Weights of a small GPT-style language model, trained from scratch on English Wikipedia: width 160, no biases in attention or MLP.
Each number is 128 + 24 x the weight over its row's rms, rounded and kept within 0 to 255. Layers, rows and columns count from 0. Numbers have three digits each. The size before them is the row's rms in percent of the matrix's.

# up: layer 3 MLP up, 640x160, rms 0.209, rows 442-523, columns 0-79
# down: layer 3 MLP down (transposed), 640x160, rms 0.198, rows 442-522, columns 0-79
up442 027:131147128154112115096072120129166156099133082072094142150146157129141160167157096180077136176110125121133142163149196131116145150137117125131156130128135104135130112147097124138117183132120089133186125145135116137146142103110119131114133135
down442 020:122128091100117103114105131164145118140070098125136118120118158121075150131104147160142115156167149126094138143139141053140079120098136126130125157097083130133152125129136135122175099093152104111063109140133142079140112119130157121103126163
up443 120:123162122146094149127115112127155130163122124147136150166140128124176150158079156152080130162124114189139115125116157132142122128157090150118193108054135116112114127164120133143102147108131138130135170118113119114119071100126091120106143128
down443 118:125114067129096089142108137117099186137096129137110115111133161140126192125114078094059197126143129108144128133159100093109116128126111122129103125134159124132110119104156098108126149121137137128114106163122115114138177142136098107127125119
up444 113:187101137099100106136118137103178166147139106117154166113137154118131123152110145137093142104097153156159132130165118128133153136116081140147124128149174148127100145163103140122141138126122134187170090109132121124128097092138141139087113161
down444 119:154121119138101063152157121183132120125138140129119132130136120108150084137128121110134147133113113113136138060111117121109111110093112118207120148136109151136131128149141106120170146099081133105096125127129134120127135132090114131148141122
up445 097:193152146127109148099137142111154158118108086171136117096092157159139122120133138131116117172122166170158097127133128156127122145107122103123147128124129152139131067137140154119111138140131171158136144113126105137119100074128135118135156138
down445 105:151138147134095149139108092139129161154126172111116112117103142148123158146174139098095138125157139088152139070124139139135150120174095133115146118137096102133135113137169110130130169119116102149074097109135151125138155118122126124146167132
up446 108:171151162153119176087106160143141139103138123097147134136106169133133154170172167153118113119114153102163119145161138141133133142079116134121118166156146143113154128147140151123106140108096142151137149106097103151134110146158106122138116118
down446 115:129147142133137113088136147156174114116164112130102137108115135146100133134147199116108142127134114135176127172127138106187111113142133129122180094148101161102131132130104144100162132139170101111113091159139137132138124121151155130125145138
up447 096:119163117139142151147140135116127147139178099146106131134156156128155151095126159129125129159150099137187133122111133140102113177144106141152173127150151088092119117144144142137142071128114166126136163128136108145126117145137113099083073124
down447 106:129148126107139123107137108130093106093113151136115109125141127134125154100112153111123102100094138117136204158122091127156099171156146178128108089165136111137102162112158173159129130140105116129125116103140134160091067120149152104108121124
up448 122:120172132123124138091136113113175124154122084127120103163123127129185136143106174135113091128088152166175070133093136150101137097143083142188169122140129123106116102157096140146108144105137133114135129138149090161166115114132106141117127138
down448 121:123141145144135099133121130104141149095126142120141130149130106153120146088149146125126132123167099104074160141151089120148156131145151096117116143145128178083115156096152132137137133124108068143122164118132087114129165135128165122147117133
up449 117:165121163110091130128147155149168163178099080162085171130138144069105115127122102149086139129085154141142144130128141133118146184127087159139142103103144147125112137111113114075102088109129087100132082123154130125146067123132149145101112129
down449 116:113136143123152177112105162125121143103112167112130147145130099117166093129107160133142106118167098159142071104142092083129152111128177122143122102080121118074149140139131122132132136107169145102136135151118101148126124117094087134140106136
up450 019:128135145123129122112120139147172140134126118126075140129157158095135139137138108128033116170137121121142123168103142122130195110153120133143124115129112104135140115115135131122071149123104130138170133148122105140135113131116117138111102114
down450 013:115106134106151114118143142061106117122123133165164109080152138130116090132091127116167124068159134106109132135152100080180116117078092100125110121132110142174124137126133147081150120146125171116110157116122148128130183136118167118150213124
up451 113:110171106149124159124125118130143107151134147151125098137138118106171149141140167139126144076126121153112155147114166113106127139165142148162140108120128102086172091165126121145161119096087157104165099152119104113142131151139057131117126097
down451 113:103125134158148110084146142117142164094107099131121147103122113146113116108107181163125103142133131107112105099126146149128136125108143117122137089120088124166148150100163148107130115175093138140151115129178156129128134094162108106094131118
up452 118:106118123201154161141112123120131099130156132122118133114101143128127122171131130120068119105114103122134144157108184114138191122114161135131134177122132098100144113149161140152149130110120128128144160175080133103100144115126133110098144155
down452 119:146143085097157151081141162179143119125156105133132136116074154146123126161097113112133163122143117116111174152152131154130121094122160167173143099132129135113093147120111136136112108109132144078115111136148124099150124154135117172133145122
up453 116:115130156139133187143119142141140108164132115148094113156122129059145155164176129127112118141172112172120131156109155154119176121138105122138141124125110086147128105110120101112126123136110200111151085147136141139135098114128081093119102173
down453 115:118142136104136116132161103123130135080153152160133132077103071125116121112142150125139123116150122085102115148114133138109088116125126106113098087155113171129095134133156129115111117145097123135133148126118139120086110140143141136130118091
up454 110:107128092134132138110122116150124113144144147087122150189116127134132168142170124115130134133113108112159148151135144139122141117107150122127121120130183100122136096127095123119153161149105106123115076147124100132203141117150083074116125128
down454 108:107153146148114117106100093103108126099143116168145130086123044113128139137106143120168162125133152131113097094124137080122103168084144130142142129156118129133144172163141133150131147137145101148114164169121130144140164134105104163134117123
up455 112:179111125141135132128141130135156162123138126121148132120169138149170143113109154141097108142155133181117107126127165144121153115110103115120099177129106135118137114140160113130154143133127139175149143123118131168110148104117134185088163161
down455 115:103080067153147103160138127105104159162103134104148139152107101141114113106165163100106117144154104114147109150070133101151118179127117113092126189101082124094115090138160122128130142115153135116121140137152142155142140145096177150130153161
up456 097:125149142115166084114137107136106097164167115111081112149113176140116141160110120130082150168132123158108099138145176131121138144157102091143132097135174145158112137181105082158115180108145157163111145177137112123200130152127109170090129125
down456 107:109130113131114167113151140155139150186136135147123124104129156116148078157129135137150135087142140096110097081149117106122148133157105145080090134169116155130107110116150186150139134157053148136049085135112138093118134107113135111151124134
up457 022:130128174153158132073098166145132128148134062095118120146113200116139156145133126155097097140140136132157138193135134101106150115103125117165149123132154136118152087125130144121137129123093130123158096146159096143150075138099150132125120127
down457 021:162198100124139156133110131150111115140132125180153179097118127124117090177144136145100094091176118125139170129113118097153116153123111127135161161134150110144125070121174110125141120118101108089124114077179177164157102110146147113109135107
up458 112:114111154190133150080138147144148148118101131135089151110139134146189166125114121129115137147176120130182125153126127136120131130106143130117129135106140154102132068178114133147113129123143167140170121165120089098128122112060110121114111109
down458 111:131123142090135131136157114118105150143146150124097134114142108182125125141123143101149115083150111085137143105108115158101114140102093135103169118103114134150097098132101136160107120119155146119096124082154145138139126140102132152112129175
up459 119:130103153172117132124105177114090145115151124102130165109115218157113140145133130132106133144136117117114137136167131128130167165099132140161136137112133149141121119102127156105099157132138137124122102105117089118156123134100134112133097135
down459 118:102138138124136120145132102092169094080111139135131156149130120151131147098151065159169117115141168164119142168130081116159116145151155150064150154161169118162163110116132075171145120125131139098128129146105180110141124168130134142140100137
up460 028:109161121132141136102113148116152136157132126100095153166124173105145193149148136178071108124127084149141098152126155121123138141131111121126133140128114155121132106144127124106127164139090131139165126147144112145164135139114112110127121119
down460 023:138138130135144136137137125150122124127132129113133121123119099110128142099125160150106097166130120117122143157190107125057137131136120115184104144112123135126132192196150127137099115184146134171124138137115148138120077114150132135122146173
up461 119:134128115129134126098136115087116139146165145150141163144145129115191138126129135158106107172110110128145105190121141119128111123140133144124142119131086074088172133142115134147136122121123124137133116161123135166145133105138120149144144098
down461 114:110101099142096096129146123124100125185114078129103145155146116102124109075076100145142118154118137138131101156119124129102100161135123111094099133164145163101134150114132118119116180135151142134122120109140109153140135134111125141126090138
up462 024:124129142127131190098121141124129138137128086112109136144138150127164197123122129158060113124135090144136149178178150111106178135137105116165133148106129126104127100137124116113099148121086118092140141139100092106151133117078139141101125129
down462 021:170145137156127091134080135092110157137145146139147136148129122151128130135133171105135146051113127101175114155128136126100130174121124141080147114165123108121132130187146136129096143148110113145160147141167153161122137068149116161116109079
up463 117:152189136127127106082152106096125156214126119136130174131127127128123159149157164189122147100109064111126113147161152140142134143134130107194187117135110130100116137133121120147140149123103113103144151169110121138118103106128099128126144108
down463 115:125085132134131101122127195149099130117104144158111127141149067137136115124109176155183110119119152126136124110134127150150118115106145122108147158135111183140101128133145131144077146103105127135171089148109153128087157144094129081111156148
up464 019:135145133148109137110104172136150113155136102121117144144142158126157170164156126176088098152132137154168124176131110129116157126141139143164134126130158143085191097121141132110094173103107141136151131121115114149132050099108123122127130136
down464 018:073095161080126160178138195115098130123103110141084134132164191125070126111106133111089143124160125119151102123141107132170167133126140151155100129116152128146137109114128129122137106180093112136143131145144140138126134140099128113127157129
up465 027:121120123128143129092088130127153131126128109110126135143167165118134175171150175146092098131124075168117138172127130121146142145120097133168154152113160119125134067135131122130119151128078089129132133137150089151136132102125123119123104124
down465 022:119080125176083118153173116118144126131144093136140142119135121169098148096118136102118135144126072136127139104143115128117145141125155085074106134126099082150129114127155082118145079139153126154144061131130145120174144166144138137121089149
up466 031:132165153145139110099092129122150127144145111138124136143129163126160148150137162171076095126152103122166107185160154128140158137125102138154147162136143130104144121096109114107140126059124154128164122193121085084134104120101118145112110160
down466 031:121117107114141111130158170122134155118086150138155124142125133174119123131112122093127141121128128106116137093135153077164108112133148130125119125133130111125096126132156140070088144144164098128162167168117161136115155149139127141158156093
up467 104:174174129125116113099141152116155184164115129098075152124120144114119170140137129156093133109162134119129133162166160146131148149143133154184133135095135163093126145122119130147076115092142108078129120120171131148120108148118135112115139133
down467 113:133169127139152114072133097119160133147117109141121118096099055137103112081161134122153163115128114134119144144153155128159140152085137174102115118138084129127136115132128143128120109065127115110115158135125128106128120146114139156152092133
up468 110:172139106119099131130110131105138123161127128157128109122074136119162132156092105132053136138123143153140075122132152159135142099111069123156182123133150149086123154175123142097088132109145167156146082105110143149126125116145102175087105145
down468 114:138135131108063132146124131143119170086134109148139135124132095132105111128151096145089164110163124077078152103101118150132065122124100128164095110124156136122134137175156097134114162129120086110093135106151133113091131140130108148124128107
up469 092:116151150161122090129132144125101170126122142099097141175162173113100123125097128135082138118130112189108091122145132179159111100175129109134137145094133131152128096160116122132096156153130131167140139159145110144155149136128129108106144128
down469 108:151137122084127153165143139126123114138139139142142150141146092169113158121160161156150148121174134150171111150103106127139134146072179157119116159140129135093159129116153110095167117145114106133098110116148111154134210116114098152123150154
up470 114:142134118132113121113105110117116124163133085165157102123098128134164146172135117149087112123136133136115121130135205088097130153178122128149128133146127155122158095146095094119139133117137136084129097127127141106108105189111127154113104100
down470 114:156139082096132144138096116164145106082168124115107123120141109149091145137116136135168117158141133075124116131120126132185138104087137147093151162109099134147168184099116090129104149130135157166168112119146124142129095141128111133113168109
up471 024:133137159166095146091092130120134111141167086132088166122167189134141187170132137119080077134127121182156126155123154121130189153125105134127143133110130129121140100145128114085126144096080122132143145139131109154134111118129105144102141147
down471 018:112120110142101128123156125124133139146144116106151117103162103129135136111162095126117086138129119129123142108104142126139099107107116087154125092123137133117133128131156073150129085114111129142133152129098144131116136115162106141129124100
up472 118:177169137138160133126138128149140163102117093114117141168138131111112121195106134134124114143098182140100073154116138145115160104148084128124159142125139127161140136146098133084123133095131109107122101114162112124160113159131080107115111118
down472 118:126123173148135147141138148120159110112121119104135143148119152103117146086117145127134120163121130129133093105155131083132140159141153122089103140120146120171105119100122132127150107099117069108105168094133136141100129101139101135128137127
up473 107:103141169148166137111120145155106151145136157142101180119142140127144143107159114143123113115142086128163129156112127119129137150139123117111164124109122103169110095125135118170108135141065122156153125149136098147148094091141136114141141135
down473 111:189146137127096119190127135091145129173130095098141110105115125110128141120102167115113112132173150132139074149115122147160131144175149121132114119124106134085149125121150130189104157105157147124132096134136159140163115164112124137138135158
up474 111:187138148176130118144113144070117130177124086188114139146094129127158186107132128157123094135157148128134133172164134130103147105146125145136175152139094144125134113131132073086114158123124151155112079150141116113124077132120161146082107139
down474 112:089130149110134114136139151201114116115135127075085119098124118119112123114111122109121145117138146113132126143114116106117127145111121099106123143143164116173140131138102116154132157178142123150097155101136061160147142116130118106155163132
up475 117:176186117141132124103122125100150155179105108165110110164148125126183116142150123117092126103119124113131127203114137157146118142134134103173189136099143124139130086170084087110141138106138131091113123138110120146135107088143069160152138114
down475 116:133092107144120113166122139110138144121101104129109204142145080094133123120117118121130130144188141170153136137147082131156139138117136118130115169146103140137124136071146103139128141095131131136124085163136093121160181154152141130139129150
up476 108:162134155183129134109090177147157126131116121133115085098077186167142115113113138131089142161115138112164146127140143127089144100127129181119120173148095164136136122122120152153134171103116135143140109115115141154103078136141155112127138160
down476 114:115121147087125163156138119130124136163101123137148179122104100094098127176144112152171135130140117138101102151098119091077122124116145107118109137108091101120131136078098188110129111115129114122128157142138140162120139098077103119139107144
up477 120:109120115095122110090127129115148120142153129129153153132178153149119132166131144117106124157065107136119110123140135154145115121157134153141134147119117091132125101133073087153131132126141093142186074165125108179112115113052147188151125106
down477 116:179158148090107146128124117140105107134108143106124127158121060121100126168124128164157099104136110105092141143122074082160149113107115129117145164123098117128116118130161148150126105094111143119115112146145131110128136169122159131118158121
up478 121:175125145085100122110134112102120187175155144131152142146101142132141173126161127182115114147086112119169144130179135136102124110123103149166169121120144118136121140096130080134089157137079121183124093172119133127149142151139120162125157119
down478 120:137129089118146078096088181112139163125121141078131110136126143167153120129143095103163153134186135126117071106145131158145116130103111156093140121116136109123132134117088130114133094137118140134087133140129143186144148085151132090151106166
up479 114:147153150150123115109131119123131139150109093164115133153099133100168147139134099120115129125124134136121157153161152144110161133161106148138132115107107149124147130151132126101121176081141164153170077126096119131135095144125145157101104173
down479 115:138144116111152085121180107132099148099103120159094132089115095104135085096116112098141129110163134153105142110114140132136092073117128134092084093158208123178128150104142111114135103093097119111147161142142144129102135136167131135146179126
up480 122:154140131130096112132100158158149138127181114132104093125108151129133141188126123116122111160100151149120082145114148162127135128115128118115140222091105104158144115110115126145109147120122133155153128114105119163106095087099124142140109163
down480 123:123151105105131094133148158114125110128100134089109107139079157101101137142125116146141165102162096087165107133070125081168132101131115148122107172101157142138182133096070141101142123121179136103134138153089143164133123141136082132111139123
up481 109:151116126132084122122128096098151117161168141132129138126099139108148145159198154107105119177109141090131122128126153176107156158104145143114169156134122118112136103134122120145101130094145101127148056136119112092120084085113130156151106108
down481 113:155130127145157089174100141105138122116144103134118134136098121132140119161116139108146126126107099201139104125105088150142157087124133101137126128141140120104104067106113132140143091132161134159162074108197108123132123093147114100127165103
up482 110:096191112146146143134085201096122079135140104145103164127154184105126115099126129117103108129128136112122091141113122125123138150143134140132140128125164106079150109167133154096119156131104148144160152088145096151117121125149088101119121140
down482 113:108130139081102148086108149163112115161109148117128086113094115139125105141189106134096127114139158116143106126135097132127081120098155166156098134086150168117137156082117127138091119120152139096109169137147099121126104108116073103097148168
up483 025:129124141133121118064127161124147118126127114143127132173136160098147138151135126174094103139111117131160116214127147121074172127125110127168136126118137126115132093114101111126149107081100126127134128157131121136158149120074105129099120171
down483 025:159135090107121073115111125152151145115150135129161133103111083128122115127128111082127125042131134094104133096102122116115085119129150070122116118122121128191139119137134116132130116118182124144102129131120153108124116141133132190154122104
up484 105:150158126120091118120116131130159170103156085141129102119175143133167113159136116137107151111089142168152131177088118137148134096117086141158203118144168147113103137117066091106112102128125110121138094130166144112138118122122144129141164115
down484 107:131183102125112084157111148095155141136110148111099086130149141152120153123134142149118119145106097144087137182138111083132096170096141180137110150119110156145104120095149116136168135102135140116120112130115173126110094127151167119118143145
up485 102:120157130167134181153156125119136152137131130162094120163129125139164160126085169151133126167141090165127120133146155121123094132167133126131190105124137104122145086118168130084133118135105165152180135107134080139121092092133146070102122133
down485 104:134159091130083125147128132133125096111118107133149143110098068087115162121133086090104128105153142071125156112099120107116155128114148119093157125153143121161152140168123124128125093153127146150127109133120075127140087128164111131123130129
up486 113:125133130097134143102143135129162114125160115082084124121149151153128150164113112138081122137088130154115107116104143116127141130138128138146134130137179083155110100139121137126179097111131104098122130113149112120151137124157098111090127124
down486 117:090081156120101139149114110138109160139117152137129115102144109123142060115127133142123117123120104143152128152151096095105123134113141129076104167126135122140107081158121134125177157146124133187064108097113144076147110101125155109152127171
up487 026:129129114141138150111112120129157111151120115132134136140153120107137171161152168171099107150137129159151111193132182103110130143139116116152143128126153121099145109124144129094108131133082159134155134182112102148134112112122095129080107151
down487 022:113133073142178122106139133135145098087168120131124110155135073160140124127115092135134127112118110142124125129150119087139124130151146123115147117116111115071126125157118113122131120109145105130111129152120121156112146150127173189116141095
up488 020:158147132132109119082135128152146142154147114160105159142155129102151142120185138144031102135125119163136096153125147093111191130117098129173167141129150168114139081140095127134109129125069121118128122122121105141132106099102120088109126131
down488 016:144115108195195150168086110095102130121112121128151120160090091168087129098123150062161086116176124138132094108162130106135131126158137139128149171149110141135126124106130120136121145154134123125105129128129184138190151160172127153166139129
up489 116:147120100120101137104139161130153145133151151105127117148184139145168157136115194174126143107124126157120100155107127145112142095149054093140171146109134117079121078139123100147117177090117184139130143116157110148116153130126095138129131096
down489 118:109103083170129135118107136162150125146121120147127082106081112133125118120120076136125135123113067111108111135145115097133126141120153163150157168118086079134117133151145119136102131153173138164075109103118117118132122110124139143126173174
up490 104:168139149103102180140151133144115157132137136122111218144177148087100116136150145137127123176108129123141118146125108130137172135101148139103178180122114118146141125121111145115143091139098121142116101112125108125120122116080100132150161107
down490 106:108072098103145084140133101098173150158136151111125178131120119168110132133164125155135125102127138153139114115102170099164118067150126102094168149168154151111125141143124158144125113149113144152174143131095105110150144175086102128104167131
up491 034:153128148146123153095101154081129184143154137116139140156168143113134157151138105179069103122130112159118133138136179135103146149126107146131125122142146123101122082172117112077074150113085135133143113136117111142146136140112108117105105141
down491 033:103131114121088110149138075091131134119106150120115116123154077175154151121111128078078141130134148157135162112140123109132115122121119156137108120136149149135132133165152118140149127123137096136046125129198114137154122124125131136137114121
up492 053:122145136130115142100145165143186109134114116121132161149159186138147175158156131158104145114118129115120134179139137156140174122138124135129116112117150108145147114150114128098130165112137136142164120142124109153147125135126111128112133161
down492 057:114119112122138088092131116125087146120173135091138156120135093132140108113134123120142107096160110157167141119074143102116084141168121131109179123163132117107128129099128130142132128147153149128153143096109112133129120084115123140157082143
up493 023:129133168135118143069102125136134127158139101127111130151104147123157163133144145180095064128126130149137119164138194139098213140135124145139146142114116130097145103120146112154126129100068131121141135129127107087128130094118088107093114139
down493 019:106126116126131136126110139158077070118116075114104123122142098137138119045200131131129147158137174100142131122077078074112135081124115098170148140153162144127119150129132108119110137188131104127131143131169145133165125091114121140140139122
up494 097:125132131122138139106089187124110170125158088108135116147091164147104129164134140137124085144093132153098128136145122151144124132149134140107122185131119135067160077126143114129105189114099154146111122108114121117108096162125148123134117106
down494 102:133110102144085097111153126118144180108104144128163132133102102132131130165127097116211121115144150113136104103071168119154109154092147133140115154148087143128133119091135112137118154109154130112146131123129098125150095111089176138125114135
up495 100:136134135115095115111092199116151148130132100116092127130098205098110112121124112119110123160169114159142090135139125113152123153143133132148105106088121102121150142150146128139131192140150110099175114119151110161123100103132146108121129147
down495 107:099137137124125154107106127143131127153102149147116113148105075122117097105154102123135110076124132067119139141094101106122100135141141092162098160164158146063133133099201123128117163136137110133131180163137106096149112162095123166154166133
up496 023:131142166133114145100142155124154119121186108134117127152130144109130149144141175140084112138134137147124124166144158132111168134139097101130154120109180105130165102151098128114112133116088107130175086127085104160145111119115120129126108121
down496 020:079127126108103124145141155136125136112121114110141132118114127076139100142125132120151132157098112136125159139129101148128100117090157116155121092127141112158136094152156119137154159118137105111160095135145195120098159114157154124089130127
up497 123:138144121144128117124135109178114153175163151140137156120152147092168137136130093117078113118130127115142101141132173105087139133157109147143193126094165145085131142148092102148139116115147104177096101167097139092137108126137069130084151121
down497 126:139137170157082121131149079128133167124108122154124092130142093144137123158134191131185150140118151115132164101096152115098165121081149148118133128152105104149114141145153130134149145137103149118107127102126140140147125127128125090130148113
up498 114:110168114136108158110114136133129131168109136160104175125135145105129138113142153122130078099135108149128157160110148114090121148134064128182127136123115089128145113111156138096118135122114139160174090118173122107137069103143146123099125138
down498 111:116091139104122148148082118117106092114130155145154148120109072111149083097136209135158113099127153132131168124139112109119092091139114147120155116131123110123155121106152116149113139162137045140099139087119128157167141123119152149135130125
up499 129:106137151118083140112134131112170134128129124122101143121171139095138153075163156161115176164111110140140120124096110155094128154115102143112149092114158087110111122143136147123144140131076146156130156144154153115156091101114091120094178115
down499 126:113093140113139116142117094110105140086141140097125091112097085157131152106142113111137122113118120099142136121085147114147105141120124145156096094141085168192144142118119147157090126127133103136126148184092122153150158143163107122146094103
up500 120:172119140142086107142130112142166143119161135145137106124141132096141117144147117128078125101089156157154073131098128126153161144111077145114120140118170170113107126162087123137134125149151120107162070141150117112109102131096139154095123127
down500 121:132112120094133170112097106105127150120108099127097121093153151118128154157141128134156164104124153139111111182103123170116112099116171103100113152100165130140145155179142116140134118136089119101126150132113158145100128087095169139140178124
up501 111:155154156163094144126122117090112116121132113137141111159114134110140151122143137159114111143153150179163111145116138100125205111135111120121155149152114124065124116190101120142142156066147155164141090125103126142130105115138088126084097167
down501 112:140165142140123139142167140130145156130126112161131115130165072154152140120108108136165140096147130070112150146195123152137169087138132127121127163148146133142153130154151141141133127105120091137182092109149126109111148119138138158152096157
up502 112:133158128163141124092133124135099119112125088146113139141126140112155138156160107100125095155074106169126124166125138139132163110135094153154162139143125127134152123106159107101104121086131140123157045124146161139117134129133147143134150151
down502 112:100177201117129113116133090091141140093123151108135085146126127088138116097132165123099155116073100099131169100073120153135090084153126172132135115124168123156144117163155125120111096121121134125158105107169108140099160111170111112097159134
up503 130:145159129148143111133112120132111117145107102168113173131114140147148171136146183135108115118130082163119126139154157080129130166157139117124131169096130107100124133180135086140130151134137157146165087175102083108141126150106160137125099123
down503 122:152097112131107084115114113124146178166124108147132129104111156134118125122113142099151118086119146130093146163163170132130113164103138084159128093164142142159099146122116144171132140096136114165091125117133117121152096149156140058129120126
up504 119:111122109100146093093106104110102111124129093078130131116150134144139128159123125152116132171102080120121099139148160082115163133105152122136150109141145130093152105140089107118081140124131128128117123142107133147165135114128150148139164144
down504 116:128149103088158144111141146132151119071127130117157106129111174087135089128171138101123171133107106163120125161112129164162118132108131147145089095141145117152120170135157185139122074157146137139124108158110135132080117132166124114179089140
up505 119:150134183168109113125108157135116155140112104149100144132102152084116126121117114126125080131127110114145153154165133095126166156132132166154118115105143144130113123122121106110142124121131122127119081150111147147196121115138148095099120185
down505 117:129092171122174128130138164110127155065106152140123103097130123110137146089145115104157146107157156132099154088083145094145131134129129106154116171165168118115116110136158142142120123123112103110104154114146110157126147175146157106153158125
up506 092:132128186192148117138136181111093145121146132084113185127160197137130123140121143145102092125107124154121117137094143108055135136123117138128138155113113116136117104137156155102075165146107136140129127080136111132176127095126119093114127133
down506 103:126107126104127112137131097129105072144129125158162125135165098133134147109149111117151156125142129133150122142093148149108172146121127166118145093132134150169150103093151132113094086129125107136075103099105108133134173110146122163175138142
up507 021:130150136132144133118094158119158119174147105132118161152133156111173170143161142160112097135148089175125128150147138135096137122147088074135146143137125121087143123120130109138097158127087136150163126134108100145198092125139153095119137134
down507 016:105144127082155109135125145120079129105125133144131079120094121136106110154117125136152144091125187123123132144102083114148109119124143165114136113163111188146124144105142130115123113141149159105089136121135179092130128171132113191130157122
up508 119:107122119094114129126113131162119124105173118068113151119131147162149154100109148105107145140114160097142120178139148127096241085107142093122107140183121135134151125152123149147133112105133111148143103149133153149151141089129129166149142124
down508 122:113171159142074100104155102127136137148127156131133124146089120100143127153136114107134117075128107142129144100088072111164156156137155113104145175089111137097106122133137132159191134131114117113136192107168161142117125147110128138089158105
up509 111:148147119147098194101136151193148127105116110084100145163161153142141142124119116132114109136111187119135133140159147128135130140132149103088128122131140167132166143127133151147132161123103134132142081111111102142112123137114104130106119135
down509 113:093117130148152089087156116142132126143123171174113117136106130119095140153094142134162150117151088150065108136112171106150134138117127104108129115165095160162141115134117125083106120090120143160158126135128123123105136085125109126131128096
up510 116:089157106162158140107146118148163105158169148084122143149158125109131156187106137135114108112136107126158098122113149118077128146148082143156138108117130133132137126125116127166128134137079119081150103119164140155182146128123101096123168154
down510 116:134137155128104134163127099123137133085127119145142090131135107101112123102149144169133157136096146109107136136137114115172127108112142130101101118143153147092119130101096150089126112110111122074132138181115105116090126154126115101133120105
up511 124:155179138165142103127144136151143153147114148148106128150125138092168123191179116133119089101124102126122128158136147167086155149137116136158220107155135129135146122146104158165112082133093139125154114108119095115113099104124096155136139119
down511 122:136145180115159126122139130130121129120098149135090074146124134139092088109069109151134095148118135129102123149173101134087154137114121130078152123085142138082110174119151139164129121141146108128095092135146172138114121117100132136155143079
up512 110:165124116173123111138088166124122143102126096126120111145098153155135171170155155152113114131146156101132125131143155146142155123109146167097175130153138133111159105121119111093079141123123150126171099145100136140123099149156078160110098147
down512 114:129152144125143114121145126101148155141080162123142104142121146124141137127173130129180129112112111129116108126111107142122145147108124113105125147197177140122112145153109130171088126143087103138135097116109159134119117107132136111125134165
up513 134:117134124129143138129134119127127113167130131106124149164127143106168151142111122150089139152113162148160123119135130128086132127143117164208115128139201128122104111157088115121118150100152173122113090140149087143175118152152081128096110135
down513 119:113151098116121112181141112197110143126106165136176077128128134128121098133169143148112133095131124124112118067125145106130149145127112145133149145126105127149079140116112150146084169108109144102044122159147146143093118105140129164120117153
up514 127:132143111160118131118138125125154092093116073137147162154127122148152129125122147114092132132147173166127136164138188109129130090135124140156115123158113140120159160123090129133156138109123160092176113117123119142135133174116123134106096116
down514 121:150175120108089109109131105120149156123148131106139132119131091089102140188139163153139165160148121134102110103129141122126126100145148096093123099131085152163144083135146115135159142124129162102124139117092165111110124106130106131145140097
up515 117:149141123114144154127138151141157097118167125138087108130150144152125136138137145140111125159128098157162059142135118130114136142114089111119193143125173137130148102161085130116091135139133164143145098143150071112135100134076153121142112120
down515 115:143121138161143100110114147179130157169124161129097115106122184089155143117100138145112104133112138112126110141118124137078112153087146162155143134084052153096104119114137143117131144123142127128142130110122135121162074132111129138140122130
up516 118:112149116124141096132151115157122140166099108148104099138178118074133139140138098135105131092113154169141151168136202144107138091088056106205145110107105134135134138151080058136124117101133141107135099159119149142160160128105126124071128140
down516 115:078093164165070123141121123115116088119113153136167156128116094145123108144160111121099082116118092111119139125119143102134144085159159107129099097121165147160124144124132119109140131107102106137112124154079127122097118091098098164121112141
up517 110:155117130136102131134116122116173116108131089126076131139129178093117142120129173119096097134092145157158113126153153135126121131162129132127131138141103128084165095147109107164142127119114142152111124135118103114114121135140077117119156146
down517 112:111070142121142122117129115157184145130145116141126175147161089111118154163099165149159086122164086133133156097152117129147112153116118088149136123128143150113149126101167131136092109119096125126087144110115136124107152140116117079146122123
up518 119:184166167165089164121145123119119102101142147113140147131103136132116125143133096138098130126121139132121059155121149128135147113106122170129142114149182169128111136168131118087124115135152124102131066113136136098167092139104101107098131103
down518 117:129083076118100125142097111134108133157136127116144088082128174134143108147157142106107125135143110103120122142146142147149156087143116072163104158150170129117152120141127128115105141128127112151102133131092116131091112132163132157129157148
up519 122:171141192110118124091142116090127121120122134142170104130108138139159103188163129157109107084086113121105109145160166131111199141113154171132139117143121159140134091173088128166123136117147082123136087116109116128103115131124135149120132107
down519 119:116138132139099127151141134165108099147116086099148148126146094125149145093108134151127123189114094118120119140134099141125132097130136115175135138128152125117113166126122119132135155136146115085181116164155115080130155054123131099132134106
up520 118:177160123086100156124134119101153135133171117133135114121144124123158176175126132129119128170097145154101070167102173167096119158120062107135154101138153135133105133151114144135097170155114116132148115140159149167142097149122089140100160131
down520 116:142131093150125094144161128121184115064095153133122183102109104118159143105079114150137170140125184167128157167135088156095124093107094130142111119104125148116096096103157129130116128115160134135108143131143109129118156105136120103172108093
up521 114:142122137105139152152121156183112165125163080095137190109131132103106147131132133134108138184149146143118111137133152092137137132110128108122122143111159127143156115133144130142083141144126103155152128160127086110149113110091147157097102107
down521 112:124125137088139084102119124082110112170118134172160094125097074135127112136146100107135139157102158144145165102130098169131109084123129087059135074152132136168123193136114143135157148148113145155140091098142127134103113099110127163125146119
up522 110:140149117122078119110102131129163155112123110088110173141159151067131147118109145117110134169124122174153138106120125147166142131136103141130153119137166091164138135144141129139130136121090129171189153116176115149130141056135125111119151120
down522 113:173129112072120150117092087141132139138137126145070081160105112128124127132157139115133160127163116126147155073142108103146130104130090154122144143107112129170124181175140166141094109146153122083140165143151159125139146113137134107111147116
up523 115:163114124151130124096126132172154151150159146132089165135128128145147124111121123139091087163118130120165111149105123163091124129145105099112155123077154119142096084138140129118113150090111142143133167160147110150133094109136096145111133125